config.toml
num_hidden_layers = 9
hidden_size = 512
num_attention_heads = 4
num_key_value_heads = 4
head_dim = 128
intermediate_size = 1024
vocab_size = 8192
hidden_act = "swiglu"
norm = "layernorm"
norm_place = "pre"
norm_eps = 1e-06
positions = "rope"
rope_theta = 10000.0
rope_fraction = 1.0
qk_norm = true
attn_scale = 0.0927
bias = "all"
tie_word_embeddings = false
parallel_block = false
extras = ["local attention windows", "shifted keys", "value residuals", "hashed n-gram embeddings", "capped logits"]
init = "normal"
init_std_qkv = 0.0246
init_std_o = 0.0
init_std_up = 0.0246
init_std_down = 0.0
optimizer = "muon_variant"
learning_rate = 0.00148
lr_mult_qkv = 0.5
lr_mult_o = 3.0
lr_mult_up = 1.47
lr_mult_down = 1.5
lr_head = 0.00385
warmup_steps = 24
schedule = "wsd"
decay_fraction = 0.375
decay_shape = "linear"
final_lr_fraction = 0.0
batch_tokens = [32768, 65536, 131072, 262144]
max_seq_len = 2048
doc_mask = true
train_tokens = 906800000
max_steps = 8864
dataset = "wikipedia_en"
Each number is 500 + 50 x the weight over its row's rms, rounded and kept within 0 to 999. Layers, rows and columns count from 0. Numbers have three digits each. The size before them is the row's rms in percent of the matrix's.

# layer 2 attention query, 512x512, rms 0.0288, rows 26-134, columns 256-383
079:553591418439531480465460462459475497502527514562498580512460491509420394460563525523600437568561465519511575503431483611505530566543520546565440619401518562475451551581514471481510461517471408457445503514486464516465481483556476590511533489408537525496415559507473464431486428434496458450405527537569539514496478379568514406482454406475487553430506524504450516628534466464580529459485
070:517580502486534467539481474522527491492526522582507478405508565471546481497554498534498499483546473467492469469456490451520453390524385481569493434567472427513555474563516523448403502499488536591627484539526491422554465460471440382565463500575455472561596505472464507477453487511535422545394516597557461540507428341490541433476475478452489624496542564445507533400607538525490505444523
070:514423430504526511491539504489419481472464526521468554443482485506507461457457446409479566509498453452389480512480539408508506427501462472409498549583606435532561407540498498536421516511581538407550584519462517550582574545661522476428466564586515538484497518483503513565497552495403516501562403501413519472550489641598512467454471630440522554565444517458468477486497447635532598533564
078:507569553516507562497470532465461550507464450454515462567425411533428572482495527504570548506416478578467445473417537530429552506500477485440487458364522488507501475372547487554558463485418519559503465557449467464431580476451485462462516448498447500586569414521507499472507502563487474469466531543492524419466532639536418506425485610505531457455552540534526375496542544476443553570456
071:493531541484496423510607504515434583417513530430519556481438535459515476452529538433492476509531526468535582528546569551420556493540417466518491532549440508398493500587534479507497477562558501475603507456553592461528443539485504497482472456456553483488599473541393450483531377531489467617479469505505506468497433494473522440486474559553545460457427529514514498545486551477490445562486
087:501513475465433471474554460537451484537571537474540428485483511460637536567548510511442417424525456512480493530587434498636501510532562506554544475534463490522441429544464422445537579567554494488415557448568450478525484573562445507443541452459507494478573464562455522593500541475513584559486405539452413533499447446425527398494475557504472504576501563405487477505536445534432435511470
084:535479552484473405458462424495482492534474491442492549495417471474558552545528508504459490467468484456527516548497459505533446512462550584483481583553506462457444489496502481545454529489499424464380513508532456589495465489455417405380557495480474479582444544425557468475573430468487481453475454541414544481572465318419482458557477574539532538551469555439484553512590468569524490505530
074:487531405510550462479548405509557481505551443482567537547573446577483464481506493498505431415575480440597450463529503531502490497419445552492491570452527589504484518541419574456588378554544372458539533496468567526488452474520515571553461509472577507488461576485395438496502395435576496486449497444477533514493500462510635504470536389508538478452428518511525515580568526501518520508491
074:524447520516474453448442508485592568525457481553477504491467545495508528470478499572562450491535554477488519560481502487575489496491480555532558513509445580434501473533443554438462537453447452516519529462439539365448442425452528506539452469513501519477483560468436512447469463547572412473529506463467490478487456560512463603573481484505523440408536488622537442573538506492570435460477
074:502474564449537525573473515542524493545435573467573607440447555418442445503418486564423394458486445524393571556493418483501512543448442432511459485563472444480534529435539476539492546663511503531546538525489519533490581476481484498595554494549419527440375523401501487537506557468497417552518517560589443467508548489540434517557550529514551462526489544539501575450399563435447468511497
076:469499511550599625507558479581540479485505523411488503519468493491520507532500537510500456466545504435535434527401557535500497490608495451511517457519386517508517473444496496510575463607521493486456512420472456587487516380483516497443528513449481508463553569572550426458467638573545565493567439459539503559521455547470472458514515576528496528549573523502476517461457502533440525530496
079:477490648500483468495415509523449527545480539525521378545542494475535521564455531420498523560391574539454421481492522496481562584465554407576534482372437467470469500484621479573505543406473578456532456480565529571573480516478470450484495488486522463494521457474704459405525498545607512553605465491469501568514448496430454550586487471601539531557571510459513468509444549560478485470572
078:486465491598519467475493430459541545491449403495435619660455499577442530522480490449581454503547556515550472546450430549567457480527515557509389541506571514464463396540487560559521451498460508534517515487504548405467394438459488473539529488489494492438413498555460508598539461560515410492540479524485555422486485589493478458526526551561450450425533527546355515518477533430485418526518
076:470507434520423474535476512508471518494452436535560610418508499438457495499534480467500412540490540598580587428498464545488467455506484418484466535420447525421437541539412427500455463393495489625514459363515526513568483427455442475649528498557482540452417445479466486491493454581456480378511542539488490526513472504580483519464483470504547538421582556548493484545423539483466563508465
082:480427541500466529500451542525525486460516516517490590396539508496444422493524483560500501586414538471491537409520486479454481463475444485508555407513584478489565461485493536634425462520480503564525517512535592510645486550464486482509438507563499542524515447520513597474487567537444528540499549471523480533452521498515405475465598529469500525514500539509443496483501523541445532568569
089:547539442398524434573524481487511500515492571484552499518416494561594464458462480544543459515442537582506611512517513533407522612508539541513474523446442518524381442505501441490464418413475494599454400473507464486479499510429556520470452448434554504428447490535465460497560489570489479470425466520487480497453468403436485512555540529554570552429457482521565525549560483526552405555431
084:538571518491469570448467501511553470462387483530504322574452565591512410568505559463488475487433516470502418548510529440492587493511563464557470517484552480501469573352592551572532488433527536441496453540499428548510589465486499491463505592494481389529525487448550468504562535497568496571524456474388547558559523408483450551516587537592562621496475441461444518544526492477550546527544
077:531412458526447507483505429457551561503511495439493514451487470535443552514487528531572595450493584539463408504517491538472518490506629478467465566514488535456447395458526509518495448516479576488511579544489475486457509445456512404422568534558461575441523556505487542625520422453431532533476523530515515464446543509558420533493515625404493557516513532485436519529567440512453465513515
076:497547528617508551473410567604535467438499532537567477411573556515502479508504565505584452535543545463606441446509519479567535425558565443585524567410531435539477476522502583449554406490468534486412449427498383555528482530558430557465451439548595486621477541541616494545561544506614516544368505495533575449464506549527445555472453446448510503479600492540431489489564418432440544531521
081:487432493445512527539563606510510495557451498547415495418531498490511479483406576517396454481564492396539451658497557415478441488524485548487457504614663462490593470467527524406368556570532593461487504517470488518478548516463584537414465563564445513441591539487573528465491505521536531508542557507462457563465533572427518606537536486478435478574516489459487467373440485496449555535488
090:507480559435513598502637461532508525553500565496484353495526471502514510512480472429510482466399552487432435475539561493424667479530524470570494491561448511491487488526498465574509472474535503445492517517564414527450533507463470440406430585500502464499503524427577463545475435435479492527431479485462475602530424476491375451517489548549422592452503546403512518537473473556517497483519
080:417570680586478537558482533536455483489536522516497457511542553489424544482491463512524500567594519491458508379458457544444509499506442447486598525455475512474464475551408541544588504465504471414505519517527456447575412477589488464494463467509506470463392508571473544529532566520471507542516552525632473489453390516500575527438475477497536454547522429552480437533498587540479386574491
092:597530455427409440535425425474518520508586581405507551507456404551522532510470509468436561478390546638396571463505443542501554607448570457542423551518450530480367443451532536468495410493426547502529455574597461481483523545426584503472503491510492503503368521513621508525549477395475473516432518492472542446494525443417405513494537501549508516432441555451585514541544467562502497477434
085:469453459533406499497567427493424496483589445423532598571523417417558551495498475543544437548484391513525492511447469566552465519455433549430461562609513466449561559636470459446394529478505436486505524362511505488459480503432469520539407456456418525563452569554416544492550421452485460425509446545450446489451518547523583480516496524547413399470463486527468469496473546478566497530492
079:526437477562368563544560520483453473493541493514465431403569565453490537580586560506499517524488468511475484507493531489531512478557503479490475457549537492470512425508501498554361438485445570480596529579480597476627364513415496473563452485519495578339494494543469546587549456553479529514466539536500469468391484458542504413522563521513483499585431560386498436462430559513485493446496
083:535488497522516519538567520398519571518515384502542632572531518474544563442521559619516514593528552466538591540516487515473438514479368532491416532321441611515524433570507419485517549524425456546472488448494546468462453513427562528569445414486603488505461463531511506535482547537446452453423466482418543551520535540479583494480456406473561462458534458515439534501647482471536440481487
086:538513408551494420458447444468492494548572546471490469544529539553469555524443537541458518484503484618477518486487522468430501482482526542512499481355458612492475553522490535513607486363508499463530463468450458449474498492585502536553489520481510403578542444428541534425566647480571535424478489406452552539526566463473545544486526518502538555468471452535451577590609471397441509495459
080:476553501448473513467457443514505519496517493470440513568519520579528614533501573411552533487477616629504460520491501492549514548536497561468424449481509484548495482453486457504512445448508538540586539476605388413509428506519482557390472455550476430509469623525593481518572501519546485569489475469415554451442518410490433463520392450579575575477443514474551470432460496432476453499497
083:471506411481535500419526447513563513478529472429608406523426364546483469452510493459604396571517436544601479494423506502469409434463492580499393528469550487576504459561433512542465541417498442464493420439531434369510572490516512476427483426447473438534536565551464555481518511600543541450534461529440509448483474520494562481478504476475463480421561438614497517576574514526495434463541
086:501504419437432615497531559547467428477375585565512488580563454452472509545482505582523399440546508498460437520498495519577453392485562497485510474636546488421516588468448484523492522503522498553540456471509481500505441544501498491576512430593460541398492521504499410514464441523541449495501522518487570558568478539438583483408523553509487379478497500502541509446437471426496551564542
091:413490468572518472574463514532458547526531590507518515473538506478544597543494526573461582501519465498448624445480448493517452505445464523489556531575468482454423499535520555492521556478566493533502510493453504421575419549502541561617450371512457511441446518598425511539528475465488466532513502505518472479483519451563502483423555477509439477549546447554534526525469555424502518528514
081:538580523547524476540438531500465502490491531502502473494519510575497493471537475565472463472442503490525421580448562463516423482493514516509499593596501435530438639486496453474546484529450583474500531497490560538424493494377510445421503423500567585484540540464510518347499501526447448460495472482495487454447480584475538420473535547577530527404584482448495571503486483441463529451555
111:461533574485620410437403486506494570558528530513483473577483614510427474461455496422444571561545467525472417473489463507455530522541412518605548547360467572508459480559543469471482459493515544443480570533532509397447552467549436471476441610488542465688492500422571496493536521444536521507557483425536502430520520564518463532484501482461539600497605457478523496604502465454473471532554
081:530502590515520475463500451527508426580411473528505543509469445527510519603426510502522473548462528537466486435511473514507465501477525552503486440612479555466497568554556530517518531502471481415433431419497372419576464494504420588453392604496432461464476549442499472520489410483548553501584485473541523504498455526411537495488580543570504495564605596516410461473401489482469504538573
099:530409461467562431462538518464444457456497406434575529455570531599535441421495544638596461432504533465508560503508434483505514517446554571460535502655494494497598482551428439483444524532445490466435522446453479543519453480467472461374526495461493546541441524480458545468472445511496503522444414554482375493535447509431550454546494504543544411529513595561500538496528511534511474495458
074:487533499518528498510494454519520569509482432469605574492439483623478583409532469497483507457545453480599434552492486534509460466520433487407451497531449413519527472599423485469550468463483474564538434446504554593425601424502563492487453515442396544516492439486510461474406521543503466538484501454522575518489552466501620489426506573480465616546448473507480458443492541478507454525519
111:388419453600441569593529490562447599573501452480598492471454567499400472499503431551461563544561494388544489486508430530463456513447451495421549525548542430514561508556424479458499535544464477515512521590465560526613529479505449460602427476466475591448513509587440504504492455507506523493525493498577415487520453490551589478557530517497488543554434519527506514418424561471520455534449
092:375497398568457576565499621519473408505605489498511524522485524448471438482461460548551503532496456522493510512461515461480418453504504510455553505546507509482504521496500573447490575508558457521467518450482510483648419526490460523641557502623547596388584601489459481532467552558512517504502458520459541510519497532545593529525563444431498394446477441442476519433458528530480558487450
117:380575495554569369545482477472542542492494431461476528582497443548477482531569500538463597466435553528420490384474474452474541544546490531546477467484511595500487456518490537521436592423516465517549431596485498493486481529484551508467519495476467432499505483350536606522481571599407507538396497461534553517464354558486451507565431513590451482507585549476539497480571475539475477346506
124:543535523515559519441560487435477459396508443478520497591480355504528525540555548469511497535520502502532484529517525578517582477433485538459409541404439492583419483570494396610497442469431485536527416376535435436500456565499579552553546443543504523520544457517498507445446469535503526598490511488456569418535526458519580449493538449531527354453458464536501502560542474475436461549582
122:473577459492512458470446485478443523550425391533477521507500471379494470525590431536473421466461561507600535491522400487427520417517522517512555443490483485494605499534515611536565513539618416499508472518524499545506553490511473570546549528501462605531416482480494513531527445524582515489477458549521423450436586551468551493527581473446519469497522452439494491489515563567466429463551
132:391478502448449550505517486597511576503481460525520500466511499516437508457465441581601590516463468475572525494451543525597513484461508423587610521545550436472516511570484487529520488553509520544536472568430398543523536449534529490547520503454454453405603464614463463569492515539475631475508580610547573502497506547479585456456503472514517469506517419370435493559452538535523470504480
121:520480472461486534482465502485447512510497577512552450493517452438607462578471491473537524500544456491553424508468435514425510502442390452541542514492419459475483567474533480394513514448561496556568564529576498546524494501446503480500477519513568442600529509578517490499598507546490569514545419405505439453540538444512456467452433482537531507495554491435486540468539516470453535486599
119:605469484541453472524447461453456457458523517484512492510492365486494535596506441525491507538376484433510478465437485504478562458497534499452427503523522581557538524481446363500486483445512542561415410444512490554476543485571542569424525482460479457574456566477576447478572471405586504444583555566606623458479432518472488504451466549514458520467453577553513513496500494566551485557461
119:504535527511536526397474535480526453502567440446501533567581478477432481566537570486593473457487545506499426529372493467584478498419545450463471406504553493489536558518455578548577484540539540524432544450568641548478455430550439544543508472557452530487388540465502464514510454468574506475554520548461587491456417544446482344511510527525502544461452476456484490532464579492448507599480
123:476525523377507496494517405465574442496473451496483460442504536516467405458358573421519599638591494503464544449517553545502459497527486533506466540486518537462426448502496553483500491494503571566449518537488467403440526491461447509564501551497519421496540499546611629539587504504528554521567516471474492498444575538501464468482462510531530521468575432497460464512461478491540508455427
121:503470469435478502527527531485481480457520384571549606559538430518570491464452517487518502490384500506437487628536512506468516482443491557426469615553612521521588549542484463477512568478518439482491542497475579451518545529462553500476487587415481536485563440581479441487547565477501500506533504411513491465581450491470500557561490523581426528476531526467593418415434486460463427491531
120:502569567495550432574436504575544516583375509501552511484530494524495481441615618441435406506568597547453466495453458553589489512601499548581553434377516485443415456460533471558504611489553561525505500482443457488505503537564527469484577506484503487531604476522497581538602498512478498549508420452511465545524583488472522549519490460468443530552464479526467494511550434510556523542483
130:517515555486505469468528448455539563527424419530598514500438493514531502523419603515530536581501469424421541511518503542538548501477498581448518520453438458448450364475476476470547456473435468469547619516498504533621442477508414506507565527481490503388509549476467418463459488483554489558468430443490525464531519452468485497447462496433601590510555468463534532557495519481441515542540
121:505512502538458523550492537535433436460611562428479469506591570498565562554488591474574568487484406474553513488528530551644374507558559492477569557493466567458506415500445566613489489487463575455500428524515472487617527476540557497447509462460452491484384577529489529500513600440533556466548480438442532472428577404569474422528526545389572494516511527553510499485488518506538454490502
124:465606510421448481497599491538430537484520430467522591560449509503486586534509514555441511434437375582557498493478450445559510524553542481567526487472488515532514457527476521543522422591521471456553480465506481510449564397519534581499428511442591461491510449474501508479459552488432569489497446526503461507563466528471568492568530517465513463450418470470474540521520485521567415444523
120:500447599493535542471430481529449509577512635496505514520532524490510486524556491487579484529524436424501525510498536565491474436508458503545556509455446422502573560440520417503592543588539533501506577533511646479465523547502576512500497489575521526485459433453503522400377440523484531499583423446584542470531477393520506415508523468428451439531433515492565419495524440481434417428413
128:474509487566486524542497530492536428608491610554591473463494438507451540502531473510441435487571430549497479425451426543440523528449505490464520515497547453578448558586499442479591458422589405403486557443459468443498395469572466468491515524515497435564492501549467586480539499440516504487536592427444564579375482529449533478398446524479512539517567477511540482408542541512572504529495
131:479451471587588631488485508515519505439464549497500550347518461422504492499465479473547543529568540487558566442430506489416401522557512507422505513596588441510502431491486506512555525447490498520515519501526498548381518584465492476464530511378446493552492490572541513559452485457488451410541489504497560571489537516493518596436492521457545527477546413466520506474432466508453471473418
124:534562508510412501452496477506584530392489498530498380510466652441574532440444533623521441477537550520471524399587569533468531572430542534552633575419501492544457638480653507535562512501544470548472486515442495434463576488507510439506483585463522549593509526410431403548547526563468565517616519556501529539542515493456537468529488412519594471583555455533507456449511435529553519457503
125:535474512495420481487474511516515491470477493498493474529559503539513558416426402571420491468513476510438546453456473561529558475481441522468415568485488545407460532576510489521548475496509469497416448501482496445472528489537519527546510470481450438461491453470510453409465520578511558466540541471597514440543495451447511499473397564545533490477494515514499502500584476567587509462569
124:491534445574456447507550549487540451559480473561584514502478494448556530478597525434490519563475481447438541550461489506622590565499528439543450459567567481505480605605534484522479557525437609454550528478483423485348480502494561424502494462471521466541441534454441513476527514440515478529517458526469460588527518493453395453542521516481445489579477570552599596483535616445532439552563
124:527512522513565484456545508488492588474551519428454559513435552524461417531516550463550553515466500482415533447507559559528481490465398495476576448521662591433473473577451521562511455519541480560529486483458522440547515573517532509440425423516431571457418548513458605482546473565482465548529509485449507470442452465509528480471477473499524456507521460513551488483484508613507476517529
119:530510466485413511483572558463532557516451569493466524436447418535542590525572432433519533501417497480485499472443442508455503398529466465484509524502540398439544534471442550480470472529559483556493487403494494426564479469544395506524422393567492576510513528428502568561422365452469538416521534481514463473474568504486525497464521474498441487483562470428420482541521550481485537385542
123:564413517562455462431517435453523545469491476551518420489548508452528562490416494555453455553559479451491536501545456528479557482490425441448544499556491515421566454440428551537601466446495525448488448450474500498457474412509514553549453552513440505524526495488517492430531395441600437608476470446529380450455436503478464489386473538558469459550528483436565452436378463540505607596450
128:599446508534529446589486526509483451455556476554539585450456558528538533516508509486444470542536480488487470508468496496451555468542475539544510448501506535455561514500430484523470434551416547510506529415527445497508559453456560616510515405467546607463555580457497560406462456486465528431467559502551538498500394546468471397447441595585495500474531412534460444522473546502467487536455
128:406512490539507498560455526522523601427450519437521526504492424518453426461381456569595582459458484530429497461470454528594432417526376525468563547557537499420492565430424508450531494547426496443544421534499566498596485488465506417560415516526523519408551582496483549575408522515446448562447579475538486398474453485414494534480580479463617504537485509606463473513435413567491499414511
128:539519504479532516506505506565518512512495410504456577499449525501574428484594540522501537472505519496532500507443557446490463459441454503423512457563410455544470496527444469519402517520471582483443403419445645501496492497499548496442526476553538538559519558502488486493507506505541553519536522446428576516440484580487492498500451551525453509489584435487550509431537532501486547478562
127:473545617498512470436463458452506446586488391554551528559517444513557503588461559506521600521517549504518487521457563528508548513455527501538536506620477497515525487482580532562522430518506549577468475511458486511396490575448570508404442559522492464484497473508580583444571439547471460440582445474529612504515501461562605615616488444548491486492530459513466473519573475501535461564516
125:526520482494549498498446429530524470543459478538489481452494496494553516601465569474399650424430533494491458561469503476460573522446465433529507514494551465483424544559571501497448567487412536574473575482521428488523483491506570593525444489450512497532512527486591433616494428401475462604416464463593461470491585508487478542479466435395569522546470408559514484497466456501553489442471
127:536455498461450603463517467474658553469572494543503569470457506526484418548420522517393418393551533552450497539553537537445484561549495463590484489423444539481619550530571525417495484550483531496510481439558519475459549400513532487526489540432549417539631460460455535404508462551453505526477593563444457494479523525538568463494489557420508485600458486492526450558568492570428422561438
129:508470544517496628512500515471488485486539487457542533503530427462547461539518496456526516524518466489535504510540477551494451516443528431502548496505471505489588546505556514460573491531564462517492488479396462506448419462391501555512573444509522578598467604558471471500471507467548531531535406554541475471498505562491483433443416585610493510494475573483533555591353549476427567486526
128:534493445452546481476483515558486453455546458427521516522547435578386482463436433498424500542447553522472464537581527430523479542471598545502526448468590572495433480548516438548469542474490452522463513574457515512544391443430474469535529490453537520503499507530504558419500455515514480392490514485492480555538536434530442362503552502373480513493533405529539455511509479481504518439496
131:561460473439432521487537539521446461423521477526462544536580500533512519472402473565455529492502572558551514541454543434489551477585523534412527511533516536492456532521454377552476486572448467523543411576468484437578508566461513478494471554517576473455572409474561616395513465545460549450522488538508425421440525491509528458516397561570499539562573471531541603492493425500484518531462
129:526499479448479500517512512491517378530521541548533557518549479478557463533590538482554500498508466445454481476418397627432431531485490534521473616526527495490455527504543527548502574515549501515499569502563557370490519507391405480560529457568538471487537562547494463532538560513523491465525563514415493544484514522396457477530428552615542519551557521491422549432446517501559477530461
129:580533490471519458481512651591540551566504572515527486524584491504443447561542540449534439494576542435522473483486468376514570500538467512557509537492418562529483439535517458539442428538648503470541442487524561655477556596530519483397544541529464537552485490461451559526496469523513525555525443496539541465509543455384506457433542498454526462524406533501502339495511493457460429515461
132:499437535477520520485538404466505483497453476474549492476525459553522451510489476472483533451568447525531541550524363424562537545509595479437464485562455447502502492471608545568573467503487545504442506464499485450477486507588372477463407486490468543481452475475492526495490477511472387465473569496571437477464495521409515590449483532582540604533551491465452461481585410486498501416499
125:512455525529497485469580524592535447452497510490585558511463503524525544563550448561496525436470561567555537472549579526532497603525478489532586477477493455440493441473434512566528440533554526567467416519463445469495436476492535473428477514454507501452550512484455484494578379594444574564469478495506466426491567488474507471500498498478481522527397512503480467408451557476551439508497
131:535507518530407635565523540559561553569442598478445575537481527510422523469393391452460558469544552519503535563524437501521553539568480516556502503551383447471527516554535527471443526458536444468506500459516502474408449435462475475472468582560494543495567480513538387442358425483498553520591452529496497558531574544465553434458498507446555567514591546507496405473423522528542484460556
130:461542531573444475606488465524520490485481537426440481500455539494567464519432500528504522490440563407480485519472493466458519500518581507486546455532496370448575605458471488553558518534481451483403490439589586453491502512512484527539521527462537574489575494469598484470496523471521374447511597567553500552489508510457571540547466471540514479490490454442412471465574485544502396531473
123:531489507555540464525398478468401409449477550519474465554448537502552500428573434413540521581508455497519520524404412473401502541529452454464500457502419405591447441478534421422427557487555514554584505488584489438458532419438567423493517472420432604503459472560378504496558542523505472516474594509480515515499545455501466427430454476511549467543529467537527482522565482506485400438555
126:573438524529470510458403476520530565473519517540479455465491500593518517551479472476512439423522549580570493474488412493440490374368566661527460583547505534574544555514508450513418555642474466528469470534501469608498604404482502461496457433516478392528453546503511496578508474534601514530475410533432425487413510482402447491503541552476522395484545518434432496530368460517483495437499
135:455572466517462517433571492490524647480590527546449445472489545494465680398506543458508597481491608477544505514569497493471474381442546525502480471476558434474515433489464501434501471550456498508483521457579498462515535502486540432562543518472545576528494512487541485488494554453528495480507559509524526565482504570433548497447486521472544520635575439505541518518441540478480557479472
131:488469433480521481558554432488539430552506478511537472476557476464482442543520512503478508476523534490511500580577527410605511529491521532481376472492539558483486528491523476471570415502494516502495529570481412478447522523473452510433444499540529433508477533472508525446439510530474451556492469522533460465524474496577541472535466530424588565540473434542446473456434519509480579507405
123:523495428524562535566518525509520444439457416447484459438582437478423433570493524456520485521502493468483510413577495446467543540491463506483509455511542440513525578568500496480568506457473442489506533448365408448503483477536377441402585469521504443449515504520531399554493514461501392541522537458504520501447452567408452510527594536522625608627514513559466455531567423451559514449497
126:503557539445495506531569493539523482478451471471557520463449425542434488437509578491538475452494496561549577546475536483486532443438533587437537530409544555463517463549529561541490508489518497540482450462474542574549569420483574586439508486400495507470462522535572508428400549485433513455345525504555471524456556486505536491496509582486491454496533455469481506533482467504440488564485
128:430516453499527568552553538534482416565501488526530485443557525445508467403557531584537568548514487495474542447479426483527502530436493481524485587518545477428495480497422513533456534537495500488545509464529487523549556463467468534480473515492462484464479497481556462515546511575529424544499497499476479477472485529499469433512676427504497527558457440504518510451470456541509622551471
126:511547510611496431461527414558588538567457469457446452444469478530460521541556509538513527566465515515460486390531601473442592528567485517470515547547486443463592499501526437558500485470482529438461467512378573422419487458486526581562513514443545450488438547491454521389489424493496479392557462476519515510510560571506436518578517531424528489497498554543599376455421542467434458578467
125:434481501502469515425530539551465470500589448371483526626507481454521504499516407479410538523511523455432431493507577421526420530421328442541507506501549483473503456487497524542537467588486552475535520528498538435489509518492508524468471509535502479649578483529415500476522510564438497502481482520490507345377472445415437465560606566442487528521514430565421486503417421427485577526571
126:525577424460461558508495485493452559529553505577455488437457540480524565492554471514485543459566457432499535483551484419506484472465600450455495441555492475456555505523579413496547562482518423440451561590547518512492480525448545382402513499485611462471410555486518489557517477496471452501556473526553436453569478472422475530531476485513522485491505442468408516445404473484464544475539
127:594414579589567536479411496630451515500482525566494461485465432514431524389510496561502497555510474546598454518468557467547487579575442525525499554472548507508524457524436407457556432547573435542508506428438511549486484470455500497466567576507426545512532565544543554415521528579566512512445551488548550555499499562467460508426467511514450545456485485428474382524579533479499482460477
142:442529596471506390523427429400453540505480476493478587572598510546570540491528533454464488480475513495403582467401397510492476576446621496396541506503556510410598621481546548452443537561405563557433453577549525494441463468426537448484479530438566602425506482502481472525531346485471427544469536526492585453460425571572501456360414524502453455577529501485527494557556540464466477517438
123:489566551502473483511536478600571458532543560446484560419459503465469500478406478472596456435515508503481559494547437497557549464413502476510513430497556525516518467572579589506530399493584494430527570485484484505496534600555485588437524474507505541518490383465496515492515489532467610496490539500460450582488533532498475417552571435492540435581439553555540575550519472454438527555518
124:521592555478572498395496453463501441541551497461548558446444566515514529581565401544506416488530521536442462507490413542493520501492501487474503507440502479477454439444498546518476514376565512471545508572441465410555489668505482589554526568452540474522449541493509458503523531492498469529473529509522502460638428560438489521534433418511465483442476461389546465604449543530485548509521
126:542490605506530515564535497502524489513462454515396457460486412492464560474578521534491536491500439535448504504509496441490409480522479482465529535562411475548489475504422639520552530526451531533364498483557561531434466509547577496480527495489493653536566522508426435546439504428450504468465464476493442557456531501450499481460459466444547468521454573420606561472459407524630414505470
130:566565472482524543460554551422453539511517436521464522493488490563489512525453293474576513539474504476493510436526461542456484490445551432535721566476487528488521497503547474492434504507476588461541521484420529534504418462496484488471468508397520540546532443425494539588587512523529497450495418418514560563532447479526434506437378503606615474374388482486472448447516520525495574478410
127:313535484573542543430567522570602542519481466498561544448577568504541464474521537490559505469495547380564527463563474434532379506474485593519451504504498477495450480416523485467491401460538477522476534463592488530539492509507570508537515442538494610472516444493537419457425432531504478482477467511398510484452514529501580605558488550543497440461502471466473528588424581402436527497493
127:507497524465484507446587479502600502520485431529480480463347479507518540591566522524583532538491483514478555539502494501497554502438504458474514417498522493485412536516488441457520460577545447510475541470607476435495531546511465523525578571545535538550454517514544544509563575521403492442573474515458521396519503571550510508624575390500533538474566456586439499405621553474527533501509
133:549608463429479552537541493468480471494542479456618545487477501507510595546505537581509501409525585478441496534528496451450433528483426481499569477474463472456472564514541547491416534421498556591438546513579511528511431418521541378427578455448519529527414509506448539531460410505490520512564579489566507475555479562427524496519494530606471520570525410497482436518490484459539499517568
131:559546427469537418413448527478458434549512532455441504496486479531522397528501532453430516596518553541501486472583443534502535617428335461572484399480504636540450519526437536518442417479552527522384418477502508543434523475520481481535462527455545411558488475444489472524491489426495518471487500531491554513557510417534480533482506468545492557517493519534519531570478482452577477530554
127:469588510342503574382475439528399467469436486435640517473507416556490531514499538571533614463401529481516533461401503478551461565579554528452536477445521513376436445568508465409487421471533458458498513452539474480564470458554513480456495509432458488533465528595505422474503516567495577551536503536516482553531519527496460487548554591403515524512574605461574520530514514584495519514477
128:474628468508520538489502502483502482492522454488531500494496489499511510550443510400504492430563438518586571451607456530499474575443387485505494525501549443500602465537462422538435534515481549596506501498547554465515546498498528495545486440544449490482439558545430526448440429499526473451423520462617542522548461465468457484510453520533508525550431488549430516530447618522495480428523
132:500558439500466559378578507620517429560444511506485564544578468496570534520430528447507437459527446422483452517466445518465542458516517537466521479465477480537465529497515485562469415490458420509498393600473538560568550483444495528565561450554439421555542485455561434530555493478446520476524539549544560395568522541592586448554523527515513500484524519473465482515433544471443448540471
129:568487589461508537515485478513487470528551524487526466505470512468532500543395508475561403491474460505555540458457539514469472491388461582459487531482534473544486507546481467558412478634525418424504530436526484408519617428523545478508446527486509479490555553599591563601546472492421467520469482491516486497554463475467479498483499472515580535519464488565428609541462573530526547478498
128:538585468513489418556492478604479387475492495465485496440481429396498449517456500495458494517527453497463439495493535484529449500521476453455541517572504510426400469492539516536527517503470456559500505645476509503515424604469448515376441453544504554483463562465458471472584356440516489490518476472472345548538502515410479517526468486563496453542541485599492501576543444488493535432404
128:500553498510449545480498407480581501505464476436580546441501488542518456532421446495521528469463532511464426423407496567426536500514541421391422467549486460546426513484465433449473573572505458499530532513464499566510465589558499500522495522495497517494480623523529484467521451585490448524497398501452500498456536475545522507466567535520564421499583479497540548428501457549446651468423
125:519528493596473499512563371445485486422358621478506569464565577461567509474520479534430469539530544464483445512447527443484510539477519552499522549529494447538440511493479498580419493529442473500429555555422490511480510471579484437543435547548470474463507545465507506483542445516475603455542443539532509505472451381541491539390491606461552504576474515423478492498489512468534427534508
032:412606508462555475481430543453493411488506490471495613556482516424461475401422459520532506484559451454437590489444528421422532480482387452492463467478487523511462563522475443473503509489491452621481446484422520456531503475506417542349511440468478462486476451518466439475521465427448529575424490511454444504463529370554519473454524435544513528501593538531454531493430506387514553511557
031:532562520477532504427493493515510451439533505596553461446462510539432557484531479469466458484511502560465587508473504567554451490506542506615451590446533455517408539575450449465404567521489516535515460469521506516486514537493455524570581555540507518503557534489472544492504581585467474541516484429529537467433502522477414418550565457464545504512522518431446560614478476449520528492614
034:589557524454444477503513532456444507577456478509425563624422445524522533374439474456450447520421513478519532567483405504412599524459530483486418471560527526558479427559461427518545514555516487452424558418579461551422565494445485511463554484436539508610432515503535446559551449443475546485425576445460548537506544452550431560549492521446606496412584450506525523485541433486449546545487
034:582526450526435504513546489410459485458474554465426566452453460506510554536528417474557520603550503494432580521586499551505434573482544454483466421526425463480441479500459484483483521462493592444530500418459489517514515527565431585551548472511425467436497526435491521481541466558523574504507527515512508515487512545438456512488441512428413589528449481493525547515489523569490495485479
035:535481602451576535569535525513509479537499601478401429542495485509537493517520500524515542487517494478607496448486495532448512521493444552531437470496491434565493547525501454461513483391554478427422464512546453537433486450514508486562408488446502473442423481510562518450446468531516453525448474508482525498551516588459443608527509512497546522455444572553483516547482495647447526483436
034:441506467572561436492484502510539523523485519493477455501472516506515576435528556524518531441420471510481541397583472514499493445472535541531482510468495363463532432430474532522491462500475580417528450498484470457438507488529518588646476520558484510502489511474523520482432463543444472441582485540463559497513510640427634564499620461492515441509469465462424433456394483435391437474464
034:478480477495494520503501451409494540502539484577531525509504515439500491477515508540451444397483474507415461528478573595528461483520459558351488535531429476461576510512547456528487566517512508554507525446532476582460560506535533492520450492517472520514597520525429514480505436479579478394496463505453504576470508456549599475426452579473503468601493460495421507421497485389557488560482